config = dict(
    num_attention_heads=3,
    vocab_size=545,
    bias='none',
    tie_word_embeddings=False,
    init='uniform',
    init_std_o=0.0478,
    init_std_up=0.0478,
    learning_rate=0.00728,
    lr_head=0.0108,
    decay_fraction=1.0,
    batch_tokens=32768,
    train_tokens=122500000,
    max_steps=3739,
)
Each number is 128 + 24 x the weight over its row's rms, rounded and kept within 0 to 255. Layers, rows and columns count from 0. Numbers have three digits each. The size before them is the row's rms in percent of the matrix's.

# down: layer 2 MLP down (transposed), 384x96, rms 0.166, rows 344-383, columns 0-95
# gate: layer 2 MLP gate, 384x96, rms 0.193, rows 345-383, columns 0-95
# up: layer 2 MLP up, 384x96, rms 0.191, rows 345-383, columns 0-95
down344 099:147163135166120102110118119096135073101093138150099117135126130077108143151114166143135120150147127095177147159088151111162151104111142110157134122158120122101136100135147153107153166121105165101161180166139116132170112151148129133139118122120161116164140152147140102138138126158080117134
gate345 092:111133120091106114123109145146123066066080154118177115153106126121127133121129133114125130111127079176108074119129145149149108122121143115149116101071142119150119116084118111143148101127132068105133133148144136133087092134181121114111142112109126095110140114160137107142126143136109153154
up345 089:117152138113146127116123139093103096103122133103165119157123139101147132126123110120146137095123066172102076103142119126154143114108123119165111116073129129156117149080108132139150139100138083142124122157130135161072126141102095092114114112114153161114107140143146131166096153165078122143
down345 093:127137124173160119102152129100135142147139112142076146130149188142132160066096099167141138116139152118114148127120142112135161145131159165148185126152132149136114143118092134157138120139134154114122137149137109113129130116129101150124146142088180156136169086090121139168127079138153146143
gate346 091:151172114139170125155159144113145079150073122165090159142115161148129141087149120134114121134161099115141133125104170118084115111107106160091105139144097127103116119134121132119132079101123107135169138158157128148126110151113113124126140113106146118137164138149178079141106142095132087115
up346 095:114136117082170151156122061132100114166109109206053107107114137116143164123135130140114107156173138098101134114114153112115134137142125151122080103104146124121125132131136152128136128132170141122146136137149133139106121135168138111166168143137135096114133148153134122115148106137106113086
down346 101:170121096104135153150130135134164140159062137118144141119089135128136137144116138138110109162121124129137170130097106104145111113145122177126150158151130105109172133143102084091115121087122120134162146138126075117123142100095157108131158106148078114120158116139129178124134092086116103151
gate347 093:107113091164138127107181126119141114137131151133137114114115120113105110143090096152096113081129143109097146103163063142152108131135135094114123107129125122123109079134110116141132165134091089094079110104146115131141111154167148093135134091101099149168148122124093138131101119177148144124
up347 093:139154176091119117137110147133126184118081107142068118106131144160114135148152135106116160138133108156118114140100176118118131127118128166152124088131141147098138162135157118111143116117131183144147125134118150127162160139112110142158143140155125114062127134129191100143146153094114095130
down347 100:107107152143108130122122136181103137116104178145163099170133135142120135151136127109117133098129113105116117121111115124148110138124145133094127199169127106137105145129127152120133128107125144130082064095144102156143174148147107142113108116129112145126160137138122131186091140198106098120
gate348 091:147150141119152087153127148096102114131085145116146126123159091129105153139131153067135147105168141081128147142164100128132134113105105128147124137147097122145090140134105086118116132130123139140092112122108135120124136147169139129061157154097130082149130104144083186152172141117119123135
up348 079:104142103153105161127139151124105170124127151179143074111096108102133113150152135136116116118112113161155106126101113124115088128185139114111124085109145117102120133121178130130143115127159114136137180144115089142130122115106119140185137095136076153132148161140158152146098088088137131139
down348 093:150123153106139161143120192158136106114143139117145113147130108115177135108137127116142142134202156107142112121130122149117128138109089141151155145088155154144088116191101129126131156128142141162125151159110144086100099103135147087125118125112070109096123124167116133106138100109127137159
gate349 104:141120108119133126105148174134163094115143190107127124136158106173122154146117141157137112110130127105081104112162140143140151105132119158103124096144108140146118112177108116159105121102098109164118136066091112105189092135133121086093115147125117112159103142124107127138100139140123162109
up349 097:109130147128112136121142108155105134135140099159080112102111172081091140126173134078130172116171130148136071140077169115120143173133077140159127164114152111100123143110135107136133149129102144115107111147155151119120137140121104136162157111130140099116119114137156112105165143116156116157
down349 097:110139109122102134152118129164163111141124136123133081159117130147082134135172123152082098096101134128151121126129136109120169091116147131121172113136134155126130123121147164152086109135128114123076114132115150155120158121160130142147105179128118126189101104081164135144090159176105141127
gate350 101:185131122113151123137099122150163162097135099118124178136117159185085126137086151125099159159123138115146138127128059142114103126146158133118166101118125099127134085114090124140130108138155140115134092130149132125152132155168150111128116116124092125150105174117144149127126142126127079085
up350 092:091130120130061118125122125117093132156132143126079091117128118069159113132130132141153099115127106140158070113131146117131124115106104124129089141123128144099121150139150133110132120108110124166105148125072130145119116097132153123150158128146146133099177097156120118105119137107115151217
down350 101:150092155127052142131194147101096120111087163116152124109120123151150124090118121119094139110106116150075108121118139126139117127140148106123123145144138147125125125130156148105126109108147124154057146175136112149096111137123092086183128130097138128152119108106093131139122109116148143120
gate351 102:109143127116120121135109080140142165115122096126128117110177154100129118095081096128136119162159143157102131160140148109112145140135135147170145131118143169130155186161109122141178097116143155154118134124127156148145109152093108087099144135163123147098123146099132084104123145084133112173
up351 102:122113100137114130151129161142093097119133143114152097158103105145136120140161146138110152113125154110176146080143115127155096106135127118090117144142132102146104079105160121108100136120100102087142129152136087157097142095151176149119118113075134102141125120165109148145198125135140165132
down351 106:075120131140130102115113093151111110096126134078124161131088102125112122152140128147155138120147127114129132106159141099120132128124108089062094141110139116127127120101128175133087134148086130140123079132116102156141150117184138137139128102136183068156125122118112150106169156109136150120
gate352 092:146149160109140149156123138109129155129095120145130140163140151117145113112152111099083114150115129133105132135143134110091089066149133112130151181157129154103142101158150106169128119138116126132128128099110138079121148122116095108138163081115111112094114152169123148077102104081141177130
up352 097:172164136131153164127095122103131124113081122151130120138132130128159114114090098124105133115121126183101138120157110148104091094127126131095124166176175180106116137139128112177132095137119123146097159084123159107148115130139116107107136089110122108090151102156130109122114097082149150130
down352 094:110149124162134129143103128113142124125138121098121141122115140137158110110130158153117101120189139052147169154104125142142133177089170126152112164094115125200139172123116184128148143131124091113130115109117095151116134113095120141120141097099116140113141133094108104146163132149127117132
gate353 086:127083157080131115163142110098115134140096107111134131103154095092158104110112123131131145136094136108162130125125149098116155096154123122138146137123166136132143114140150133128112105137172141130154167129157124137167151171103154120137137151127053150109144127170100089129125154109186124172
up353 091:138138092176153128115102100170161123133134101151164108142164171127075149166165143141124096147131100163116138126106110159129110127091141108117097152138101144142124105119124148141121118098163122125130090109112082119106123105137083146115117114096151072122119161089123092126143095131110111110
down353 083:113124078133122116129109174137175099177098116156148153126154105121148106098108127153070153134123108122113120122147096138135141141118120132105103129108140153110171111137092109114139111097153101138098182117144108139126167123139100138105178143111107103105174159091135112165139103122124154098
gate354 097:158114106099144114139169104096111147154130128099162130130105141121105140145140147101110152086142154128137132120107097135106105124172083100143164130131126165157162089167124133121101123145131146100131139127123120132093113117163164147084193098104121134165135110073153122107103149150126130087
up354 101:151169116131159105143142065126132141126115127081137117119115154138120109144119141141099128082109155128142154132130109165125114114160123130121152124095132172144142081127137123126140112137150119088143138138113131126072134101183160125143164084138096181173112125124151082099099104138131112090
down354 103:122120105138130136183130126140143149093116142140116132112174136091138120100133139180121090156118092106124148105108126102126142131096098111124143121206149137133125137091144129126141119158100109159124098089133138155139117072143133123143129156116111097115138174114086125118199108131124161147
gate355 099:098115114138172150112120140112199136158142114092113096123117109121076118090132145132171141168139134118104113095087102090130145130184135087125123098153116114158130151148131096136111110105094158152130136156098133120103150126127128128137133153117093106106146132073135088122101152140126121100
up355 089:132123149106094116146113135133069111077132130162148147135137152131150162152137092134102162125133106160138147147164153158108118120052108160133124129084121122098117099134123153127141141127169122104122084082145114113148102112145117122140118097147191141143103152159133146131156128120129133172
down355 088:159129154132117163170148148122134103151145155150132148146133109095114140150169116125097176139154112166139111133166187127093170149115118099121112143134090116109146139101117120168103108114116124178098094137098177118119114153171128140122127153119159100092115164112119107151152147132122121092
gate356 077:121140124094112179128152172141170152107117171152101136140159144099113077135139171093124098137093116110124111167131142100114105140130167108137101109166120108110134138127129146192116158138119145124122137154121116139152113129119109134127108148147131112176106155111132117139142177103103062116
up356 087:121135107136138116135112146114131152133080183139123138113083110146132159110098111094154103105116100099111156167123133096125154127142136119111120165162139089148137136133123189168161165160158110093135142153109124139149133134110109166142100130157167144140093133112083126179163141143103123120
down356 083:108135094141132102121095081096084134118154153124125148095089139158153150103099072145127104114118088138161161149121100131122152130138123181130148116133145147117104108125138106086128142130116171132121119113121132166138175096152175132128127115123128124102145119117096115104173115181092120160
gate357 098:119124127109089111150132137126104171169103136115114079124073120104170095127125118119098102122167139142158158148108068158138143152186138085121142116140071115151119122100140127127155129134140127124137153088153153135121131158126138115115150087112130108136150081148139131165101096136132153127
up357 125:092161118132116111175120150161087113152115110117123094137111102112162106093181112147090111145144121131151128144098115175112141132121136135140127095132120132121123138121153154134147136127181089166074123123178134132125128116114101110101179127136173140130131184140154119144133123168152104157
down357 100:196118114127159146091145120125150126101174151146115158119150155132138160124109158114179125122105117104126115124142126080134134124137110137114109163119131171099114131144097091113134140104084181121178130130106123123156130137131132165148098138146096130100129093101104181084150133092116128123
gate358 108:129087090165154124150133114134119124164136162143131126137101122105163107092129143079128117075144129123119156133143086105156141147056119124129093163123124155112133150146100121127114130126153101125111126122167110136141118123082122116120140166107130107091130143067114126142103118135201139149
up358 100:155150143140116148120183100112096125134121135139166113174158162099123139140113147088145139075147132096133153178118120143149122146119084128113156138119158150150147155122115144103124157126171146126119122128147142126150107122140156093097151115115172116142103142115079202122133124131177122120
down358 100:138158109107085120130141107122137098110128057149144115138118126136112152144126119093113095119108137123185122129108116170133123133153121128145134090129117113109207103121125141096145124100139147094084152170106131083119112148127123105130133074102146156178105125143136128146168126125091116132
gate359 106:135112136163128142124132167093148148177126133091071118118141142164122085160082142105139094129119108129123101138108162116138144143134142070143153096085140096097096155097148141128116169145171145116112103157136133104149120117107095158077131136138151129155112137129158122131110111105139139162
up359 108:135110135161151120129112152099166120166116157124073106116119139139109104160091123131125069126132088142116094122124162103126131121112132086134171089116153109101116164121137150113131161164142130138110106139130120091155129129105104145077133146168184130167127122160156106146080122132150137144
down359 109:163117146147137121121120153099104116178122104132109146106138128163101161114134104132125110139154131175136095143120136073150139146114154147141123097158147139113080127108134125102166124155081133159144125146111133109120153099084111154103144130170154126171090118077134101122083110094147118159
gate360 093:129126142114137112149135154137105125146136115150107137140100120119129137168202158112140112148149121121093132147133133116130121128119107103144122143051142134115165149144168143174148109099137112118093114140176091110143153129134141091140136140077091147086159145120111124164134166086155110103
up360 091:129112141114097084139084099149152118081118150116157115087142123132110132107073119118152148156101108127138159124099136100149159125128103117143129118124109145076133129157101128109133138115125121123137160102118120123109075086120140150206147176122128091132124108149117103152126096101121118176
down360 096:108171113126141098163126075121141121114158125181059125155077098160146152127153115127120137138152155115111119138129104158087165163136141148111125098120137101125134124073151139163114114156138121141098140138119160124124116114176082122113134121140130146125102130080100142152123138154154155128
gate361 086:144136121171141138161117085090102137114137144106160148139160113135138116118118136105135085137097131127113115165117106158093148143088082132122090116126159112096102104100129161128164174103128140158124156142111121149114114187161124132135126160137143106118139141125109112134080136119189167163
up361 085:082110075150109155136112114166157146090135122112177105102140114083166124110106157142137095124100122142109145160164122154129147129125115160123120107109148094113131134126136152144148117093083112127129134151124138151122135176138126135194103135147123120130171179091107083132135103111132104123
down361 095:093163119120126175098132079141154152113106199138102175137129150128139114104126153126168113103131144178139156124137114132131078123103179140117130146099145125106132088109141118131153097116108116118112150156085161127108129172157131119148172140117125138103111133095121160118109124152143131162
gate362 100:153143129107115097133126157165115117092148158107142137130146187145125121132139118095128142088137122090137152176103102112116130160165094123142107173110146152154107135128142180127158186139152143176101117149108130100128110138115120121085088151083150097093145142127098131144134115119128157126
up362 106:152105133125136088142125149115131108101150187098126145137095145158126116119141100106115161095158128096128126150084094098111134175104101145161110170125130137129107125133122126130127137153129134138081109143103123097166084137113126147112112163050140077106149133145132142119142132108164117166
down362 110:166183145119128087110146136101103110125139122098156134157135100138145145119129099152164120073131168143135130126123154124116129206125127117110097054130113158135099116154132119130132140152115124108114114158144075092142114158157111148124115092097118127129147149182120135154128128147124111128
gate363 097:115135090121130135120094077143150102174091094148131152144146145115128171103124121107120130104159126108145099096092146122128157096116132131144101168136188134134130133132140086072153113128125123153154143147123094127104157150136136087140161142113114068142166111154122090134113132148144164128
up363 098:100142109121129159111125117154119149133138070131132142134135135086102148109102147160105147100167122138117110119110107193136112090109163100114085151169169132117133125120157118121169120064095114133123121148134127109080144179103120108141156140137097126121138132095120142152104123095105161114
down363 102:141142122135142104129107126138181177163089072139164159116124097127144136118094169113128146131160116150138136153136118149136138097122140154096120166172169139133081088142098138157120079110123111162158122150085123125133130084121111129158172137112126114117154147104136151104135115101155136119
gate364 108:135136169131161107129158109096116094148121134178107125148130145138084132141122126118113104154156140104173111119115069114133098134139117096116162122147160126130124104098148065158105134122113103136097147141158154085170123162125145135134128132114152145130104176144098160111094095142166112103
up364 109:155112101129082142134115150147153162127126124070151139103102116140164102097145154143135150126075127147125125137134176160113144119136133149161076141111107120117132144137117193125161114134135166128168099119131089179063146111132121138106158128141103129117160130123134105148152128125096137142
down364 104:116122142102138138113129110142146174111117091128157152118153058154141127123119115114124099146116123150124131107094129089114102111132152104103118143130146125131145127174166120067149140147161096121158125116172121124168148097165091130166097123095153146167165142109124143153130167118148120086
gate365 102:126160113082128171168102155074145153132154115113138100142128118094111163150115125178142182128156140147135161122145090141101121174080136092145098101167121151138170140143108146119149117115145122154169114166158171124119116140104138133132125120142135142146131120115136146148080120119145128154
up365 092:125114157104121141100105120173150127156150158144178116178154090101137143133132082182127186127125116167158143158135150135132122130135114171105168110128139148121115171155134143133140137154096115104128100103111127093151171132083101079098124122106122157161152117129134116128134110120113131131
down365 098:124071133099139086156130105122095131131132044093141125125135125176108127081096140138113129096149112113128138144125119123154133162141151130123137143137119126113103091130139117135142109111123102128109155165158100130124125086116136151111144116099109115110147155204154127117172124090081132120
gate366 069:117158108152147143170157161144143162140200128121129114147159097135153124135109140145121176120126140094103140105107111107104132177087170129160096132167141115120112122128151126079141154143117130131114142148137146124124080154089138109100126140119109170152114189159141106143113140102125136119
up366 071:129147087116131097125107123136119162095124160121120144083115141135152154118116090126137173141141127126103082140119086117075136114122101108123131132088108090120133140116150126079110177098109149108122140142153113094147124157124172106126136089178127163114078171135157131099123160153131123132
down366 079:108154123122102060147110135147110136108141118125120168150139142081150147118127110140156186152103122146157132155130085083109148120151106097129135106088140145114129142135118135107102154108098124103114104119105090097116147149114135071177090118155090140117154170123137149121117116105132092137
gate367 107:124137111159134100185110093179134135168094101114155132153111143129062136125112145134105154142143083121139128180114127114104146120127112103178151130140134111139133170127133139110138138130161122145121146140142126093118107129134150121140145125118121133173144116109071114111167055142140160112
up367 108:135138145163134112198091118173138130147115106127153163173123115102085132152141156147129131143159134141128132141109109105083133108116108094189145140158112123123141184132149163119136161117148109162106135162147130114132104110078133115140163126122109148148153145136088099121147084144112130130
down367 097:149127116153121119131097161125128134155125111141109113141127094159086171152101140157134130126134120112076136106114158111108106106080147137154146167132140112178146156096139124089129143153142107161128113126138082126161110085115116141121129088147125110127168093086097087146178103108125103099
gate368 106:166140097128104117106163117125134099122157143122142157171127134080146099151146142139132136116135102164111121149135122153152111085131140093118122082161160098097153082095130142129153145123152108126144102143112122133091125154102134067147128163152145142152138145124179142109110157162177093118
up368 101:160122125144091085112142113107124109129116109124160148178113153084140123142124138129147145114117097143117133181135135166170156101131133086081117114147147100074162127093141120131154158145179130108122115137117106124098113166144160068131122160122124131129142138089111112134135146162160100123
down368 106:072141127140108131138101155136109129132128096118097131103114135120117143099131129115089150138141171127167099085125135123123131156113080156122156139128146139138104150142144147106142136083073160147109120130142143076157091083125110176114130099082105153098079129112092118136126102124094145137
gate369 100:103109138144105129150164124130172142121124077140135111156122100115156112136126110134100117133160131115140139110118165114096155108110133148130116130083140150111131121131173081128137066082109134131149083097108104154103150125103124127157115094099137140132082098177125128129160098070137119093
up369 092:074145142123126100152113116148118141122101146127112148114098106166102151107153198134115177136142191128142119137124137097142131068124127110129164120145112153156102121126144126117168114098160157147160158106111121113116060139128146138109121094158124139110140142101117109141163121100154124141
down369 096:181116150109131154157127119124133137093118133134126104103119110136149137123124150151123057104131150107144129137095121127123168099131134121144112130087182100112091129130170136135149138122112102113112138169126146106112113142150131155113102088122106089088078120184133109104143120085107150076
gate370 103:096148121114145110139138046147134148102112132132120135157135138146136175129165117125099131099171099109145124087112133124130155134165138155137109151124142091164109140101097075110164119100131114123146110162131122141134094108131118082155112090117124094151090146143104137149136153179142152146
up370 096:146151133108122121098095187107141167172152127106109123094118146145133116129100141133115125129114132123126117197133119106150107126100096088126136102133125145092161104127137168121102104104136128118110125086144142114099145178118137143084133153134146166085122127109162097107097115074120085123
down370 112:139148112118127115082105168071142128104113141126106125106090123157095145164091101153114110109118152155115171090162113076091096109126101123100169118142109096139136107141151132108129116119103132129105087107110152145151114152091109123119140129143116141075124127162114141128182116131169132124
gate371 087:160107164102114119136124138128076109114107113107141140169070115144112145128142099102116139131136117118134133109169157135119106139110183117085152116127132149115147113152115182127133138117126127146160129159092192151118156133143154146122176124132139149130123102164073158144140143094146171137
up371 093:120130096128139111105113124127187119134153129129120121099176150106141107179118144212110105112111123136129136149075127142125131125126116151172102125097105135125115135136142078113135139112132163127134119098194116105158132125095141096127065136112114110126145152120133092133095125135130089115
down371 094:147129155071121109153153130102119130151145145140137114102147079097122105110125063100111146116131103104110158146103134108155132129156148094083091127080105142115143128122106123166123147072095106163170108146149122163136131108172125171113110108103121099110102123123127093131136142146126117118
gate372 106:105123122164130121123146155131129132128167121149168111093139100083119154126143169147138112108097176156114108135138091137145153147123134090124127075091122109087126141088165117113128137168102109163101108149136086128140138136143094126101072175117090129178133133140122106155124141113138146110
up372 105:121116119151161107119172146137127146132177150075122139116082067162127098118149140108121138148130125099112123168123116123131108148106128119163118163145139160085129071091139126121077131111106158092097118152112134075113088146120144138115148149132134133094106151125141150125159102127115162141
down372 108:122106114083165167169125129130094117168106145171125156138120129121169117100092105123128105133144116108087121092135108110126123142144163174150118091116116119160164130108139068163138097130153124162090157161153129153106152114100126122132121127109129153156099116121096137131112122120178167123
gate373 098:133114130112169142115098141109138144120168107142132147124158129143110108153122152111141125120131161149105137194104130151122106145147157136145114082132094087105156164133098127144127121145144135124115077126149156124081134155135074162102125159160102070169103120117164125120116112083111105131
up373 097:136122102147090117148136144157126133158098134070103103141127103087138156095111087160142108138119082109139101069161138141132165116128108150111133163133161123131118125103135114130093120115128130116152163131134089123163134110114176130159118103113153198120127118110085149125127167143137160128
down373 101:148137119132111121137136145119138129136128145121122135105109091087119139135112119173137104119168185126125142052143145122114135132122193125157106150086133186158177139123147132111109136130153132172075136127093160143151101133101158113113159105122108119126082152137120120130121130126151170122
gate374 085:099121149146148118158129111128106149132107101169145147155110177139146121106168132151098095133111145132153143092128130119146151093121112149124141115129153153069118187119123121104165086096149099119104177133119105113072115167121119155097127114105087084101114139112145123104140155129124105135
up374 081:119110118130105127146112118168089082109130118137152128112128106145112165117085126129074165127148083147095161119160133125145130171131118128181136130143166146149154088120130118130089167137174150166160132150148103090143098144134149134133109136110156131117122156130097100152082135145153100110
down374 093:102126092114167120129139123073160102122165111155139145123154148149117125052118128181134099159141150128136094124122104125118130111135142104104107084138111144127139152126116121141139075117151107128122180144165141101127108139126167135116159121139137114161133156094136127110111190086133117098
gate375 103:099086119138100122157108109148123149160128138151151139084078132146120131120127150136189105160136148093113106113116137117158188125133134120154116135106153139093152150143165108113127106091144106093107128143080128123130124098131100129143124146140118185119136116143107106099141124182070102113
up375 099:132097138126119099149106098125123148168119132146163143109088142135100150122162164105183101154151160103088131110124116110180193124156153122168132138103137141114160148147124115123139100122165117111125104162081147135156132135120135128135122135135099173109149108125115110137112174148099095091
down375 104:161125122118140104124133098105164104120131151151131120153111090130098119182083078111181093103124141103154148160103148141150097141092146096127114081125120120111125149122130151116203088149120124151134108141131151112139112114116147128143144116115117121131133129130049089141147123144131147134
gate376 121:101095142167130130128152151136107156134102128090140152141133129145166091147165125118171158132107152117099142115131058139120147081145125159183119110121155108127102172126109118138158119087176126110182145130111136104165178125117109131124116108134105102134139116093130138143162136148111115122
up376 121:131133155160120141107148109117109161139111139101122132136146112125149116134133138100142144148104152091093171136133083138089148098124131129162151117102152133120129168125112103170156128128181129124195121116132129107116164127120100111116136093147065141132178166083131155149152120135088145098
down376 109:170162115176142103105135096152110172141110148100120078152149150138174110119114106121148143105146114130114172144126107110125133135147153169151154097159159074156124123113166126163157146113109138135114128106149119105137125116129141099106149130118107061119078115100156126114150122110141158133
gate377 093:138127101120135115072127113147154120143146162104152127141193124101122146144107168118156116114114094124112133141116134174115153134155084141189127115090111116157158145090095114129092119099137129135155120113103076120121157131094134132099102156117111142178122116121134135135128115147184092128
up377 087:145142122128098091151115160105133136130094126111136112130127110106093196111136135124130174139133167136126146162168127101149087143114120092115141106149116150137112123154128105137117136126198158124156107100130137097144153095164132119117133117110169121126110129171063147118149146106104172105
down377 097:090117146122113148109133123132142169144139161120138104165151124131122091127116124104132150160092100134127102114086121133123133076137142116111130138086133062137153113084110143161147149133126115160144112097124098145106115138158115147149119106167087118149136128098123126187125070171166131097
gate378 096:092146110165181150154152133135125155183136133155114138120114129092110122137115119147075128148136117150103136117108121124125160189098133074147134153121165121115117127143136131100149186160162153080130138100099138131166119161150115146136146140123120151130156103093126104143142134089153140151
up378 102:108119080157215132172137138127116157192139104165126121134130092101118111147138135179076142141111121131118141126145138151083156159111127119143124127137156110136150127118123159129144178157140127100109126116109108142146141136128129119132127159104128159148179102111109098154134109084136124127
down378 094:118143107131141144139098095151159092091136131156126132149155116122110129107124124151200145122067120165135147099115148165098110148120100153141184133124101122138080130146140124121111128160103153146157136099080097096145143112114134130090142126121110102170089113103087118149110146107113129123
gate379 096:122148104110103107091074095145141122131098154114130163093162154150117160106116153125138159130146151132112118117148131098143166106113145162156122131161127130094135090116144076129129146127137105133115155135167159157117103113165126091175091139177124101150116135175128138103158109114163101124
up379 095:116115123114123143094169157113114111152112089150124149119114145099175133148137126095186137111122166109123087139105103114117157116126119138123140194145150112124148121131102073138139149149149145125110123107153123154154105098156146141107133138175125126158154098155097095149108133169161091165
down379 103:107130143100134146133133147120110133124137118097142109136126162084122188146113130147133135106124113110112157127126145155142103133141110109148114073135189089108128156151133129097096070126095105134108096092096132159123134080104152122122108146107132156100160123143092104191127099134122147163
gate380 090:105171094125115112134129127114116137110166116117140134154152149148096103143132137087129091119120125097132108110137123145114161069116094158156163156129098124138127123092148164130149112080116105139135123137114066124152154099102146077088090107097145136162129154120097120117152150082154130123
up380 091:106191114135119109126133107105116122133142095157145119176156158172119096113149144122129109093138135110133089093113121097132135073098139125141185202144124098118123136099130150132117123108131116157114131156124087108164141104108163117104105129121148112142094157130085129126130138111152162119
down380 097:146105121111132086106121157117112149162121113077166137145111155129112109154145101123122107142084097141112127125140140116133127147138154133089114120115153154139097128126112129094135122118131159098134110105145107133155180086109120089063094079134108119096117157196153105169140131121115110148
gate381 113:105107148133106085108159153116109096108110126112127083127147121087154120130140133146161123097132143114125135079177148188170175091119151125125084122115138151140128109177107103154155130121110092101113152120114158081130157104129146132075147126079126115133134117147111144124100117122131125124
up381 101:101126112143092093104115144104110098146107134116128072110140122091165141116145129109174114120128128120127160074200115186149179113160151136103113129093161130147129094168111125169136152112113102104113161128129153103129140111113167145089140139106117140136155116139128135146126104119122129127
down381 103:110147103137148151118071108102152109120155101126102125096111131121117120130076149150100092178104143156099119120109147095137132160126088135133147115137139089139082078089155147098141152126116169123101152156165118145170169147114161152133142125137134124120134147119117110116177163127135154128
gate382 094:073133140162144112129167148125159141142107117146158117083159169165117111143136137081184144146100180113088127122137144147129138133095137141150116152137089109098149130134170129144116112102151155142142122108127128120127147167132122112155108081142098150123158115164155126078145128174135134130
up382 099:158141120123143168088143144132123107121150108118098111169106114085120130098131120114057095122171059154157122157125152103131092155144105118139152109113150135172127116137085136105153146140102093123114116140106110132130123103123126124111155142122131097114116134101109126182094139072134140118
down382 092:103133100122156121140118144086102104139138143098133156126136106126093132104106162085102121091105145174120085125165135143144114134127159151116129125101068154113156147111118126144097167107156162143116124115146151139145181186127124147157119136165126120158142109155132147093140074140095137123
gate383 113:099127155107128108100123159090156107122134133108130123084154084130116123124130111116136130121172104138102124121149145116119131135119131155105135096134097146102112095165140101138102122155134090064132094110110109072170142120181118119145100105133073117182125086139098114121151095147134134131
up383 112:101127105132136109108103142113109145128121129078093122082145118102107138112113102126133117148102084120146105118158126162138125064151127109113087114126094138112157107143092160110139106140129153115135112136138089112123102173138115132161125145185062137185115090140127109102115107105102117133
down383 112:150103121144108116143113130095140150119126137108122119145164083130111122121118079125194126175153138149137135150101146111111118144085158144110080100150114097127165141126130106070097097130117073111129124141152119096102139167102130132154156130140136130164157122138129138114106091083094106145